config = dict(
    norm_eps=1e-05,
    positions='learned',
    attn_scale=0.177,
    init_std_o=0.0111,
    init_std_down=0.0111,
    lr=0.00539,
    lr_head=0.00651,
    final_lr_fraction=0.0,
    steps=5890,
)
Each number is 500 + 25 x the weight over its row's rms, rounded and kept within 0 to 999. Layers, rows and columns count from 0. Numbers have three digits each. The size before them is the row's rms in percent of the matrix's.

# v: layer 5 attention value, 128x128, rms 0.117, rows 43-95, columns 0-63
# o: layer 5 attention output (transposed), 128x128, rms 0.101, rows 43-95, columns 0-63
# q: layer 5 attention query, 128x128, rms 0.15, rows 64-110, columns 0-63
# k: layer 5 attention key, 128x128, rms 0.143, rows 64-110, columns 0-63
v43 100:454457481534486502535518475534520480511481515479486502501492479497534526481514518466461552513489541472496551488485482515526518477501489495512554541536452539489486492466499467512479523542517457
o43 117:521530450505507456531523538515464460505506538490498514487465523454466466525471482485519489499483489469476472510452491487500526474494445503512530522559512501506490514496522538534500554497497482
v44 101:494469489497567489482494527466534460507538502479493487489496523482512545506500464476533454465483479479483512486573496487503501443519484469491496485503527506494519531519501483469499492512498465
o44 112:495495540501501495504477501502504486508504486508470476499474497489510499531539477458522486542483468518455490526471482436578493519501505502521508499506468522486532472497502495500502517477529495
v45 109:519458544525509516512471460504551456502510467471502487498551516524489479464496495501515532515524455558443514473525520481496499479476494523522547462499513471502528496500490485525508499540542511
o45 118:498504488461496519520501513548492513487512495503495490498500546490486528477522475516495515527522510523498524519524460475514488487533519555493473507510481541487498491549481528506500460498464480
v46 105:469475498471499542509503526482463458513498510536466515492524502511497502532501541460457464501531468470469494496516536438542488508512499544497525488510500474480494495512481500510505467496534491
o46 125:457492486492511498522485492494478519530482512521462503480492469469522533527505524511510513486509527465549491496484487508505508474514477517547478506501482477464465518487537551490499507505488490
v47 113:524514472499493463511486458501481532491496466511514505531522530499509535532489478479471525557487466494465491554483471483484501502497500521489492496472546483506475523484524522494480491564489525
o47 130:503485537496509540474528492502480506491516506517493539491465519487482501496457538540506471488519515487489528539462524529497537487510480496467524467548469481505511518517498521450488530496526496
v48 110:523488463499547512491534516509476466509534474531503524514497483461479504529463484459523491543522485497543512508498491520508525534488517494497460461472512513466483491541487481515453506495512498
o48 124:500502516582476468517546496509512531483486536474490500505506495504494496504472501499538496536489514500537523511475504498503504500486480486536464506546508501440495493502510473487515519446501545
v49 110:472469431533508534496484500491528569534495474487467488468495505494466513484489504476472484489488552531501508488500465485549501505515551502529482460501515486521485472447485515532504528514539526
o49 127:512491521475480493529531508508506505472546510493453511520486511473479500482531472489550492473517480507496475548460485503521539510523501557503527499524505492465488489494504542501473487506439510
v50 097:517504506512563551493528520516527508490510471516467480465482479476561509485493505483517549521510505468482507503467532504475470480489543494487488463537478453524496498495519518500523513526545486
o50 116:542468542532500525488482498511474517495527498521491479489520514493453516482531499520483536496505506479472495502488490495497516454484492476491431521509478472458484474471519503485474511522492498
v51 119:497504479515508484514518533464488499487456516545483486503478511495484516494533458532512494511460508478481514543540487513479499518530529464502501509505520473497452467463487517496505512528494478
o51 129:498481498477520492525485531494494470471500493511482511530534449475518484482552473496505522490547475507481511500483524521528493511476483519529481518473469500493490493529492505509458555454536545
v52 116:531499501504507523460513490489496459529486537514510480503502506531486505510479518491526498539505516479554475431525507493490504514508528465519493485481486491484502519468512496530460467574478465
o52 133:491516543540472481496498511465500510501539533559483472490522486471499426506502538517510522479469507506490478522509479486505519473484507481486535464496526489479481518521469529524438487487502519
v53 108:526533493533498514471505476469468528502480484469504512489489496518480494479491517514542512512509453524479499483485500521469454457508516485448500473536521476535477495516509500521545469523479502
o53 127:477492505497491493503516498490520495485485506523526512510490501509493483473464492467491503476485476490501546536481509497481567521531506549496468493438487496476504527542494510467532467515455524
v54 105:484512489509551488494474522529514472500490504461497494470500528489484485489525454525468493494510527468522522508516502520476511481500530500515481497500528429478454446543473511512488489513527505
o54 122:511534520475508474483465488494476466527578497496507483542500547534490504530470505506536476488500481512485485522512516529493496499492447466516489515534499512485509518465485501498505489479473494
v55 103:534485509473452497483484472479495505473510489528543496502491520479520533534462517547518489507467518455487482476507534528510507504531502483469521519492548479501532502523472465452513540483511478
o55 123:466448522471497528480512516522504500488514521535515492502513461507486501529455520499532536492491489500491533520481484523486496467514489536501528485467453527484512513483499503536483545484500472
v56 111:476534490483532489499492494460460488517481473464519505489471485503491558503495517495515490505517514490490501507440501510471467496492517485468541495495489540466494522559481519521512466572507474
o56 131:520459454500518487532513472521509516522502513526491526498531508445514429502511513503499465516538514511489493517500512506475544489516464500492475548474522502487494485509464510541529461484524512
v57 101:462525501514481503541494489476507494510518502498463500500505496494538488508475460552461507503486502504519514550467492513534484528453512484464528534488496499465494476519473456472539506498492513
o57 115:546502477467474489492527498504472501537494520515529497502535484509485502504505495547538483486511473507480473510467535500495506482469511476531506506502501477499525517548476507475512539493557491
v58 105:494474540524501519500514472498478515476451498486497534476499554489489514469494502459469506501491484474494526496509531494479542496447522456496470528494575484524532514457532516559521519542534523
o58 120:545519475473483449507546508492510508483499477438496500485517549501465520489457496526496520490513501501508531479582506500511531487499492526484478484503482512475475514484480506528505520489422502
v59 094:542507457476501472525526479518532502497507472491475507471518535531501469518508481531494523477517517468512459485459502499519496509510503482514562522536516476456470489497525533468471496453468519
o59 114:491503515510478540439513467482488432459560465489516520479511507540493506492514520516506480517510518485518460504467480550493491445485515498484508519488511496496543507479490507488531528475523488
v60 106:479486494520517555511519498465499523504490506500448511450491520508474502499526459513478511491512524521497501469494517508520470524468547538507500483447466513472501534515553490527502519434523486
o60 122:512466531547546518530536460490527483500519488495521495503458535521495531500484529529508492480512509541537480487520473527498526503514501463504522508475529468505476454485513514495501496455459485
v61 105:508480518508527524504519503497530509476503496526531538472479461486491444496500519494508522499534505495462481478487488509523532455473514511455518471487497490517467502522449496540511504489488504
o61 115:466513502512554493520513494502494453487502452510519493556493489498468482497508568456509518481507533504538554531485484499456516499518508483436499513474477538487510516502524461473476480526473525
v62 105:494543510524497544469468519516527497518502510496498518513518539493472481494483454484503443539539513500481539529499554534553545499476509480498532483532498528505457509488489460470479526513506480
o62 121:466499499537488493480458478509502499516462512493526483531486548509505499474532495470547481518521525527521479490525494497486469476500488494461501472516559509516468534526511472502469467482483468
v63 103:479516493514552515547516476486482508487490522512505508519493484511484495491530536532499509482486463508493519548483495506547505486489504487539490446484492536455519482519453465525513487486505530
o63 112:504528479492455529528510460502494516501527507506491474493544505537523512521514488530512538521472484528497523516466500511478470525510490503503515492560500480520503508550447481446506491478509521
q64 083:505493503508476494505509547489513500504503520557514510447481501469520493507506492519463515457460520536552505486513465521541508510474501474520574476511501531512511506489445469476532508517450504
k64 093:486548442511509495504496496497506530504557499498468499496479472469473500547494497537535476456503515489502540555486485488490536529542525501482479489507490527488520523464464470473510540490499525
q65 094:478572490481491511475483544510563493521499518487458466480556475487486496482519471469484484465535506488489508501505503521512465498473506468486524506473507498545530502494487531490527475490507518
k65 098:548534510499499494523510531509511451516544471540516486511487463492501463515508449504496469509512510515541497545493491484472473455479481485500482499539502517467512475485508515543527462467493486
q66 085:490476542451523518486515508494504507424519473490523482453476510484499499505483516464512539509514502510568495505475485498522492502478513478493481517506538452436517481484500443511468478506505531
k66 092:503532547521524518501515458481484480463528472522501504444476485458480497483469510500480509525449558482517492490479496504463531502475536499510482472504474478508504539515533461482441498553493559
q67 092:526483493550507493491491479475479485468528534540514471458509528533478481528479485500480529483506467531491504527473517503507531450515469534509529510511525549494493533485489512485492457513486464
k67 095:428500517586498482485494491511454470545482471532499473484486539507485459541497493514487495500509514464493516470504487487499509478499476499468480507535551533516496497495493509526528534492512464
q68 077:510515500463476524517533487509517491480504481514516490518467518465501529507501488523509462507485470506506494553492507440521495511521493528505493530501446544521477512474519502457510505500486469
k68 085:474491498493462516545558489490534506509503486523517510522457543455515566508497464509526491500499499486503501488511518498506483530508529499489521518511427519493453447492461489491492501450451531
q69 099:503484546486573482531523539485551447523524448500538510495466474485499463474519511541459517522499494497504501501500500528499484498501472481514474511502501480488519452504512502508478492515537525
k69 112:486492541509522479518503503505487455508550445489509509516505487520514514463544523489455520474514515502452502464531501486470506522439461449485503514544495500474509451463517484519501481500506539
q70 089:527491552541512490517481504550474490494498491528549495492492536496488493527468515471459533468524479511536527536466537451497517484472535462486500526502499483468483523487505522502475521500519474
k70 093:488511551478516487450518477524485494456509490504523517470545519491482506481491462499483485456517517524471538518481498488471510493479491516494489507464460530482512513511506513483515528489530517
q71 080:500504492495521499485521531528516508484500483491485512516508445490513479532553549480496448478496517559459534510494496457498490534491464497461532517423518500475467483505515488553497509514534461
k71 084:494474507474515494502483485497523449492514503550480547527478453503525500522524522492511504496535486482490529489485454460509505507504534445516503487529499545485501496483550467482477488494553459
q72 093:468530564477493499500518499504458578507501482477541468510519458494489573526484488457501485505477506490536504444474492512489491510489516531533454479503539521472464513465514530527470480515495501
k72 099:501503531500498526510502489502480523512502491483518531540457491528481530498491464443501512490494538510553495444492495506505487529516539539529494498543500498436487537495516528510505446495483506
q73 099:484497507518484516485479450496499517504497475524474474564464510531499518508503520522462544494516514500531516502537492445491489481481577510510531492507510531470507522492499519507487458471480522
k73 098:485531547511481533491527462509500533511486494486469525507527479473479460479496512526437471451525501480502506509510499504492529525524562527464520476471512519460494502509482546500478501501476515
q74 086:511484453521492513469491490458496515535531510448509522525476504488518492516530521495513529498529473500508463462569483502474459533510509501510495477512507539492523462464491470464528511550487524
k74 085:505513449442547510506523513467463493525565524485514540496505470510474479516497517520495486516511507478484507498506488493528519502519483485465538496529527463555530511537495492493482504491514493
q75 091:495525491482505516504507526507444483514527490463530504494516518512503524507505486448501495503540502444555520523507521455470464514464517485523500504519524513519474522512489505522506520467501525
k75 091:464476478454455520493463540501473486447489469480526510464514499555525556545488508498507523489513520532497519482482496479478512529505498498511503481518505487510470503509482474512486468506498449
q76 089:484506476541516508466491489543518540505496491511468496473500488523488509487513526468479515518523480527459523471480495498470490496508479534497466443513479539517488521531516497482548502463449545
k76 087:498509500549486448514486502514496500506496484488461521507451484543521517473569501510459496525481469450518519501517544441469531496526492513463494475505481459500511497516519476490532483492493488
q77 107:492501463475468508507461475490498508523511539504530500503512464499525538478493484501481492500482506471485510495461524531480456500519449507494525519469482447545531508509458492506540468507503483
k77 109:524510469459492529560533469532513487540505522454486506506538513487486533501495492482515501548487508502528520489485499537458491507538477523504475504522503507503486493524495499465580484472480476
q78 110:496464518504554493530479525495438476475516486516525504505443513444498476540506432502488508472535477508510539528479547482484528501515521460548503518467513491492528480481506494501492478511548497
k78 105:476552528485480471513502485506535469539513503499530527498496456487533484507529484510483478463492513502489545528510470518438511492482471539515507502480505556514481503525500516506505502530498476
q79 088:492463517475536487491490450517466533441513498479511479512474502545543522570481488506493486491485454481499513524560531507509498566506510492520495526493492458513498504500479470514470517500500515
k79 089:459484495475506497485531463478486509501496547495521494488530503539509503503480500525480487477449454465488542525528505517514515509488508496516496520524485530512463525492486492527465564479487520
q80 088:477505513509486470528475494489521450503513496492509448491482536483444543463525491483488508435484482526509480486550536481489462527483460536541502450520515498469538514531486502540498460500500496
k80 089:526534505467475478515495501501479448533534498473516475491519557485461513520525441454493472475508486512529494505519496483479522533497508522510509454500528499496530530537469530510551488494496521
q81 084:476482499544494492514468498486489468512531511489520521511475442470488493505461535494528525498436511483479448463451493479523500472528458446492523509519520519469485526517531545516478495511491540
k81 086:483477523527520527479511516502460461475512466486510478545489511483501484513493467488520499509458512520491477491433509495540508510545458496509510463509462484491497479546490508474545491516487491
q82 094:499472485508488541494473527517498503501519484489482501529475517509511458493498512490545485498446512490487509504495530457540552564540473461484466496495509468474493500494508496480496496514551511
k82 099:479526485490463491463471517515569512492507535511476494497503521519470485474526535504536517506442497482495494521501492485548502482496472533490500467483514493491462550520489463500547503489488497
q83 091:499503490483478525515518490492513534496506498520510505486550501495472459483502498493512518524508479434527567488521542507488479473500473562491485461543497468470472504503511542530487494565516516
k83 089:526500495474510442555492522481493457516473495515502493527503501534463487469498493486510526493477533495512536472547483563493499524486511477492475432509479459479463482519476529521460514557510528
q84 097:519525514473509555519506548516484521500509466521496507479466516504499495499497516492556488500505526498520485532542526492499553511479487512520562510541502476466467471504480495458485518518514493
k84 094:489493505495508552523466534531498470502515470509502534468429507460447488494508517484454511502519565447555499546497521520509493477469497489461500466522484500492509504482441486487499521521471498
q85 091:557511504506454484503482524505462507482500527498481502497477482432480454532523455514525476495491483527499497520466490519471513494525505487458492489552540513493523518491479539504458510492529484
k85 093:558522486486462455478489509438495500508491471487483485524490488489512507501501523477520459515510513571499469493509444516490514485484547452485518483525519506490512476522455500512547477470522489
q86 094:510508535460519511492432505507481516478463486475507494536542495489546476503501481501506499534476481513524469529535500531506510504505530517493474498520511482491447503540485506516484476535502527
k86 099:511514565476501472519501493499474503500506528496504512509550488517516506474470494546493503509514493485486483506482462505489504487467515430520475497517484509493519498475459498521509455500478545
q87 084:486494523451523495513548484500487505565506487520468485497505468523495509515487516477491527537521503524532519457478511483519501542515509523495537496529501467480490508495496477511485477467490531
k87 086:457492533475521495498533461489491522519496543519493501504508509507491536518520523501475516508549530513541487462429507540494489504514450521527506489497483528486463489505516504489468525544503540
q88 081:493475522480508478498506477482529517520507492468472488506530458465561534572498494509519512514518510473451523481523515533495470479490463513477496507488502532540538492471490502512523511467514463
k88 085:526511508459504485503531516494485519520479503494488515519556520500524542525554502509493483526489506511494464489485531435534488529462477475512484446502522486485574491469494505513477475514511467
q89 093:448535546472492542482488490501530497479505490530496487490490469499471526451503492523499541504511509543507463519487508483477475463444505519505516486508500478505561504485508489462459533503488483
k89 091:506515505501503482505499515514462504516506502516533499477469536468495520518497471504537568468498496518507506476456520492489529447478526515519509484520499535482518528496535515477456543489497481
q90 084:511482506498458509525482509494546487547547474503484547542489506502462524534479498474473493490513476492500487521495522499499538520528478532500483477516508464479502480515490517497501526559531533
k90 082:503450479526447469491474487494542514531493544485485539483516485479513532516511474502524461536522471474495499477463516526489503481500479531518500460519510505478470538490500534493525460535539519
q91 088:475538487468472528481527477518509480487514546505490467480477513503499535499481486544503511509496466474520518543493501478506500486524503537527508482477521511505478459489520444518500496496461496
k91 088:466513473474487523488511505509505480516496493563511543519462552501490512528466493501486500461467506501496482494471493494517521529516492514523507503520477528495462482528467494523448512556490429
q92 090:526479466498495513546515501479477536519472481501516456502453530511464479514491495492505517511511467508529546500475546499479489489473508483498489490531525489482530499530494503475529474502501492
k92 104:449482461520503527490484538457508489513455479523518504469496525488477494463500513465486537468501466513534531519511532510459496525484517527474475538505527509508506509538508493471499487526502501
q93 094:480461473502534472503515463488513476543496527520518491451500453520509499497502495499494491507485533504506530483512482539487510514479460536528447491516555523533478448523483506517527519500498486
k93 097:526462490522537488512475506491478493493488535496494511499513447499470514485526510501527477504535525494508541473489483504487515506525469483521506487570557497504467454510510548534478520501519487
q94 087:513499521494511517528486481496484522470540525466493434468514458509513508520481475510464487569491499484505507551518440492517490484470484472507485491523503482506473544487484504506499516509511510
k94 094:520488512493541488530484501521442536525511468540504480482524472499530509544467494477486502562511500484483507514474469520475492496433493476503484512531505503467473546506448540509497561492499519
q95 084:512475518469507563502515474513488530522469504476536526459488517532569521472521519479467512490515478511511501478452454513485493484495506510497506487505531464522486471495502557551475526490484477
k95 093:501495502482493552529457446486517498476516458494479493509511520519544560486469489506498455569509469508475501550486462489502504505520524497499516490504494451499454542522514542524492550497496485
v64 091:477530439502516442517485514499517490505523484487510553552506557497540499505504538510515424510522516465524500502478496468456486475524491466508530507513501507459479474517529475490490481487461530
o64 090:473507536478532518505543482487442522514479488518495493450498484528464490538479507471501543527519500524476454535498485513510550491531510513507463510550487473511472488512518466517505534476515520
v65 101:479530484503491524524507481479526431482496544516441478535488500545489490514502467494497470520500504495493477531538517512495521485470500525504509512512512490487493480470500477466502501481532514
o65 096:450470544516469527511518503513512553514505528495565484512500496530521508503497533460527479488528506471500524465480504513515484485536508529511502513500507427466504453536490475526526479512514487
v66 086:461508499502506532495500547526505533535538498505489502480469492478475500484508497518514493494544481497518519509531499499478502462511502535506425500466453534539466466501487458516486502456498471
o66 087:522481488481479482501501526448517500499474503485533493511504485480495477497491465529477484552482474504495457482473482506544498471484506445517543452558503489528499551516509532471495469529518512
v67 099:500529482497477495524499487480534505486521510504515468436556504486549512514432504477535479512483530521472461495511485497514521484527485485487544489516536516522534490516501493434506523527485520
o67 096:473498516472505477502543466497472501565452499509499498498498541515503459521507495498513449487548478516505529488521511519464486530487496531476520485501487503526496445502517511512504481509465529
v68 103:504504476479500474517536518471492495517451471504505511500493501509499483492515505549518472470463467524503475470446502530472510490518489479525530504560467518512480541508509509509450460499546499
o68 098:470517520497517507427505477523513499503504513529460500515508575488486492515510516513450515523513477523503528526510477489492511486483547516513514534469493491493529521492502441469513515499486508
v69 093:511529529489494473527493507470495448461517534494473520484481503525458509508511550516495532482541506460500435506510519472533479478471518489508490496481527526512483516483481524504490497473463529
o69 085:497492478434526473519529489487548560495500492487533505497513521477503497504522483484493537516520477462467531527497561466523507513538504481460495524507475515528505528530506454513489534518457475
v70 101:518513541454490474444483542484445534503507530461536510524520509551499489500495484460519508484506492501468449486528464504460469491525473474475493477476519533526486541515540504485536475476509447
o70 094:518513455502538452494528511504476437458501529539484502482535483506510523482529497508507452534501508498482518528502507536463477545475486498533491526519481506509519452523480470502474513499513566
v71 102:497512496520543509498506495487540530454463485499492508517468534506515546500523539498482499533487494508509512510452498486497474495479538523512489471484473494459527524438472487493455505518484484
o71 094:489497474553440526518446556458501440510550515478503514469507506507488445502468465506487533476476479497499512488485514546477524492518482487556520507511491484506509501519490518498472543500540515
v72 094:470452498469447474489523492524512503471432509492492489506461460518481530473469521543477491505517506474434513498496472487484501532482495479503465477530488494529502528454515516543507531514508478
o72 095:536517493503493504523500518513506501533563499492422505517508491516460499505552516499510467515526507517505510478468545498509522511491449473514501452504481474421508540583481513489467509512527504
v73 096:456523480477550500478455464494548506454505517491513453503467469486484474528511483506520480504482448525512515498523534481475498541512500557515447513522464537504514506507532557484551524493487502
o73 093:517463524515500574469512463472502490517506509513537502507533503500478496480461517525518500517472495472481485563505478502538530473457500514466512478494500492484470507506489470510441520503511491
v74 088:474467457483534500501487534472482502479500485531486517460468533480502508502499481491481515467501484505505488478506495519507495518495516520529482477508470479510492522482507479507515517491449546
o74 091:534462514518515512484504518498503494557489467473513465457454503512549483477515481539504508523540501482486478464499499519496517503538462467479508496477490473479501487503512535443482495538536489
v75 098:478523476524511484545493468495512473471527536480493522539466520529524509532475492519504503489526501542533504510497431481545523541488541453509471514481497491470495514462474464520476506525498474
o75 094:535482521517511489471452530494498485514463513511512527494500498496509497487481503486467489496549517470496471534509533507516456474459459500497495477525516513519545524506513505488493561486501494
v76 104:478524531501514504563484530489509491475516519505491515508502478472498519473515466496545502475468500521520493490508496493493431508471536488465485498518500566495505490518473454512521514527497469
o76 098:549486440543474527461553492484471475487464483484511494544496513489529506519487513511500514536534509478522461502499517460482509479508469486547541530474466530485515494466530535504487514512468485
v77 093:490441540478511494481513522510505546486520479466494549484520517500517485530475531495498520491480483519474466479483503449517523501506498471532507490500492540546480505516507497516505524500498499
o77 088:493546492525542505480517510496480510532503498533462471467514496472465547499495490454490504526513514484546551470501509501496497487544435512428461498485492512499527479501480506501496470511501524
v78 091:472526502539530510519524485515483506538508464488506550478489496433534490508447503446476472471529510536480499508482477466513547487493504479451483533515494481532484527485490515509487473510558510
o78 085:498512503469505501499496476513512530549485549498478490511510503555551477507513500467502501504459483494522482476487498500524497520539522505547502447462485498517478542525499511465495507467483446
v79 092:452509542495461548492516492468537487484550533496458478505463526531482484474482516492488463521499492519548530496522504501470493447528499486503489521475524507522514453471511549518489508545484515
o79 083:461466461497455527494472488502500512471510483470518504525517471472525524558511505498478556473520527487454515508508507518533517519462484516508452481484513476482485476493537470533509508483504481
v80 091:496482466483478486479516490509505530517579527475512520463526440487498512498501445545511481471472486479565461493481523502514523488483470469493481535517519498478485504464520492530502490533466505
o80 091:487531544506513511493475501548506491496460500498463484548505498492518514506530488494531521477554494499460539506513497474494492475485498513477500449512477504460517498511555523475500471497518475
v81 095:482478527567473474496527489522563547491492463484489516488533489495521489518573501514542485486484511532490536486524539516496532504491484516462488502502516491445452517468461493521509478458503505
o81 088:491532478459520477461488508554512462538525514470524460511504505519492487541504493521526556468493502466464472509469479506496501517528491476532503489524500509493499503518514472490520471530509462
v82 095:466511516495492527530431516555500456501517480537529487486483498490472473500552476492525469532507516460491477506515491504513507554500524503481507494507491507491476497491537473520470534478465514
o82 099:542460511508486530518479518495531494500501497502521520510455521505523507501454476544476549513489467508528511494523547484486491510530530552510492483445536463478474536482520518486487477538534516
v83 094:512476511483519499477475490514507515509504465499527527432483515513465532563521531482473531524494501520478480530513505497484497471509514509462497478501527507486491486448523475512509534537492458
o83 090:502489513500454511493545484489537513526517515469480471509492497522496457461518526530493498493504466456477540464525481503546497463522483527510491522509448565492506485531512511506520547483482547
v84 085:510527499545516478476535515504474508521526459466475533523489497483439477464490525543507498504514520481524500487499493517481530482534494530520496520520506484481495491456477498477510498471532480
o84 086:504470505458518536524481464544516477557505489509475484510482491474484508536508513481443534506503487528511477509527505505483448465509488478476542523515481519475554509512511468489506481494503527
v85 099:447513509520509505547503506472508509507499489521483484482467509510470531462518506512461523491535468553487504483485467477490492515523518465510493493513514472483545528510552464459541468494463497
o85 095:559502524465475471496512537511499514499519502465509492481483444483554466502482471523511472525482475471523495501507484517526532453498517537491476549509501462502502441489499492499507543520514515
v86 104:507506503472506488527502500490507507502479515508482549512500465444532541538500487511540481516470452500484476518491514526503502522461544513532540560485525514505477498468474452530501479517518510
o86 099:461496492513518509489519508503478474493505461477544495517459542500493471437493515504487527512501536532528527478512518475474469488488493475481522504506514468524534513496493502494478471516503499
v87 098:480510517523488505489502511462460511524518447500507523498493509498525509510515519504461496539493498494517522477469479520450493482527533508480516534483532506474486532494533473522531502441510503
o87 086:504477498467452517531508531526518461500537487493524491493473489464492466490531469529552464485499510494485504507515521537486501507475508495500497478483476499487538460487525524465498467513443537
v88 095:499514502461551454519498508431433516495506488500556507454483456520477466501530533480506495519531523496511475489487503513519513526500472520477507488538534493496516513502513470492495498506495506
o88 094:516493534527516467488507485511530494553494447475515560454508505475507519490504488474503476481519474492479485526520500472471516515498535540506530538468512527482548501495489536480504455494501506
v89 089:500514506470505498511443506497512511554523435489473499519551484495487498525505541508489491492514446525472510522549463496514529481497538499488497467505500516515505474534460510457487505532538512
o89 090:483496493527539471493514478538457489492496533520524511474563530499520481501470483508509513545480514523492455448487527501497497488499513542514529542533503515529477491507539499515508543461438488
v90 102:513452491520492490493509497541471482479497498505453523470509513508543513481487502463521530494502483459529503507467499516457457506499524522493497487489497475487498455481519542478489469505519527
o90 082:459553512492516456498489487538477497503487493543495465519475532524566473533483484482512471503480514489493503546472495546431526524449528477511491495507475502512498515490459493494477494515512485
v91 089:485491507531463512485516497488503508470564534492550517507513518461497494500478519500534484495458496505508505527475427486510475515469483513503523489511520500484514493476508531483524493479496534
o91 083:521491488526542527517497491493503545493448500510515471520541498496464509488491466515517516502460467471473501497478516522483492494500475502503466543534494519523527456503488492510472525483494468
v92 100:509487491479475522496500459493486503513522509503526476516484472545501500499532491508439491525509500518535471514480507489485439498530478510471528551518449471507506516528519493496501490500485476
o92 084:502500522514535491470503502487520495495511499488493490533520459444480464501530532548471505522550522515518488495522455522497493503518554525459519485512551514490535489479440497492467532497500458
v93 102:501526442478495476520521516495495531518509484511497495494505484512469471516528496475529442531513517481495522473492499452482506530448513510484478556511553509468507479493495546499477509517521548
o93 097:510497506505472522501518458526486493494519497488499483507497463511516553553484477520517521478519503494503506505431457496519481465484512453490495501508489486513489527509435514473492517488484476
v94 095:494475496530529471476517502511481498492513513513513540495531502461408477496506485526462461497514492499482519522479520428506489449474486463496500539497493489507523541555505500522532480512510458
o94 092:509528482489472514512521502498476538506479489486502463527541471511539580484477493506537528513513488463511488462483475482508462537477544507506465493525467459495492500518517504512476514470451523
v95 100:501497517514466460502514506526538486472468515508485527537498508485471526535501526478476446525472498521529495531469503495492515537496505510503516528506535511465513468510509463489498485450494499
o95 095:451457495513529539495511523504435496525536487481494480478488447471536507492485472491534542482512524504501504533510490521487479489495510479487477516471457510512502537526474517495459543526495458
q96 090:484479477456532540509481469515525509486434470495517507520525512506527531511488509507500503507509500486520525509525500497458511499522541487491491503533472486505467465536510520471466521485498487
k96 090:502470487490532528508493469495469472522510480515550508496475533499498525502488524462501560509476477474479502523458546495479539514508452504487486484471488455497466514512493556534460494480466482
q97 088:516513490509504537458516485487502524506472538476483491505504502469473500482531481517480487535529495502513490522545447510519528508529523510464509511474476511524526525492496467496466492495451524
k97 095:513501452501503500518536479476502514484483512489455477511507526494501508468496502492485487547473500563527475486487479523549477508529539508541495553508466482515533541515482510485480475494496526
q98 078:520478494554469439505485495499480499508455499529538491498501513519522439481531458491501511546515472487470548496537496493506533492451487465512479541455492540468516510502491504479486552491531511
k98 079:471520456517473460491529502520512480493483470494523511486484514507489464520512472516476503518503508504531530540553475476526530525494507475525464530510506508543499487500498504455501546488480497
q99 070:538468507526518481518480464521519475509474520522521538523470484503518483481487509540432477489502534456472483492471539490521501492499511484480478536499494545521497552466477513510484535520498453
k99 080:497494501505530490485456500517493497507526534535503499508543502492474502503512508484505522490476492482445516492495527496489520543488475523474501514459525498501568529530517472499543514497469448
q100 079:489499511493497484519488533501503464456528496511460519541468470479537507475487525509542495511505513513510475557540456500516491479533511498474471542471481490550501441485495499463491522516508513
k100 083:536462492517482473487500531481509498507499508484490461519491488495477456489528560514510504505555460506482455506525441524541460488521498476510470546468486473502550498500525523517456501490510509
q101 079:493505500492463514472500529488482505488527494449529531487468520516503480478507537480489506498465497459510472493494465516501501491534487478486516500535508461507456513503503487525481471478456497
k101 077:472464503519491512517462499514488554499509548506524510512504579459508526467467492471501502501478528528531460499493494499539500501487480473517467526510511489512490514507458486539499488512488477
q102 086:523517504473436510502475509512481512460497496505470470506521508476523571499509491487519490506475489481532532521506489517497476501468482506508462514448475499497481459542484476472501491506488530
k102 092:487500513514465505521485509507475511458485506481524474483494484520523523488492515556472503484488467492520548516475500553482486484511522477484484512500488511480502520511455483473448457481484502
q103 072:504464500532523480511537516465505524471486487533474504470476459525470428520504460525489508498524491507521557501486489544522534483511485493498459510497485489478514525523501500499512545532486505
k103 075:496513507474514492495533487497510518538526499498532514432468500483549442548474493470501469479478506521479512515505472511462519499518493475462543501524466528492497511476502525504509531505498472
q104 087:501499512535434475500527487492527464521494448477508488472532484468496507464478484509481516540496458462480466502494446492497497542494512497536467486531485505461497434518489532525470503499543515
k104 089:523503523506503512474485548515510467527543506479493506487538500497476519519467477474484497498485455478468511528481468529491501522488513499504450503534527482473518474498526482530466487474477558
q105 077:544481473487499481505504545470541495489476509481498520508466483501511499485497545504528520513479521522554490448531483499508506518534526448501505474512501462530513526489505508482534499525508509
k105 081:510496511497559458470505507496519497470500505492476519512469521508494511497459519493492512490477496495546504478476507515496528483486476510499512508488512515488515534485477470525476501514513538
q106 083:563463524500493493488469517459428506513517514501516552530527513485541467493522472507520495486538492501515503483485465547493484503489520503528477503515548440492490477473525531494496527527528492
k106 086:508509525514516510423522499510434496521527496509497497477462482509502525508486480495513464526564516511512522482485450523473507487474520523525484512519494494506514499535528490467488512497518468
q107 076:508547463502491453468509533505509493461489514466515507518487489493491446503529522543544483484472532500470509485506487517540476510482471490544522498546490525499508498495506523494494523457503543
k107 082:504517463496488525502475477509500509492535508513517520508487448504486514482490469463494471465503510536489517487496491486487510500543528421485519528510491508447497505508506470524515456488513511
q108 076:501477490481542517455492479502502511517496493512529571552538509497482488473464503480495458464525494491500536541512511451509511494512480558486502517491528498524485545492467448491528461529513504
k108 080:551502498539489493484504492499522503512466472540507504469472497494501497470489553497530485535511482423486501495529578519484477497466486478504492492470495526513521471513479499441533497477482475
q109 074:494497521505490497463508486508459557454442519547482513514517484563488526541509485468516490490463493534533516497483487460535489523497481524530501424494536495493477513488470470456468491546449485
k109 080:482488521484499514502477460503489517508459513515495492541575460552529478556452501485488504480466480522514491468549496528526480497508521476491510450508520494490489519466525534504468509485498481
q110 077:516518487470528516510461485514497509509509507473521481512472472530513524440539534504511483497498502470498528517506478502487468506498462509470481521474484474432508553495513491478468548526513545
k110 083:473458506457534487461452525477499523475524456509508496502515488490499482483469515524483530487486519511474556521505523510498524523497436488518467521460483528487489548516480533498512510493515548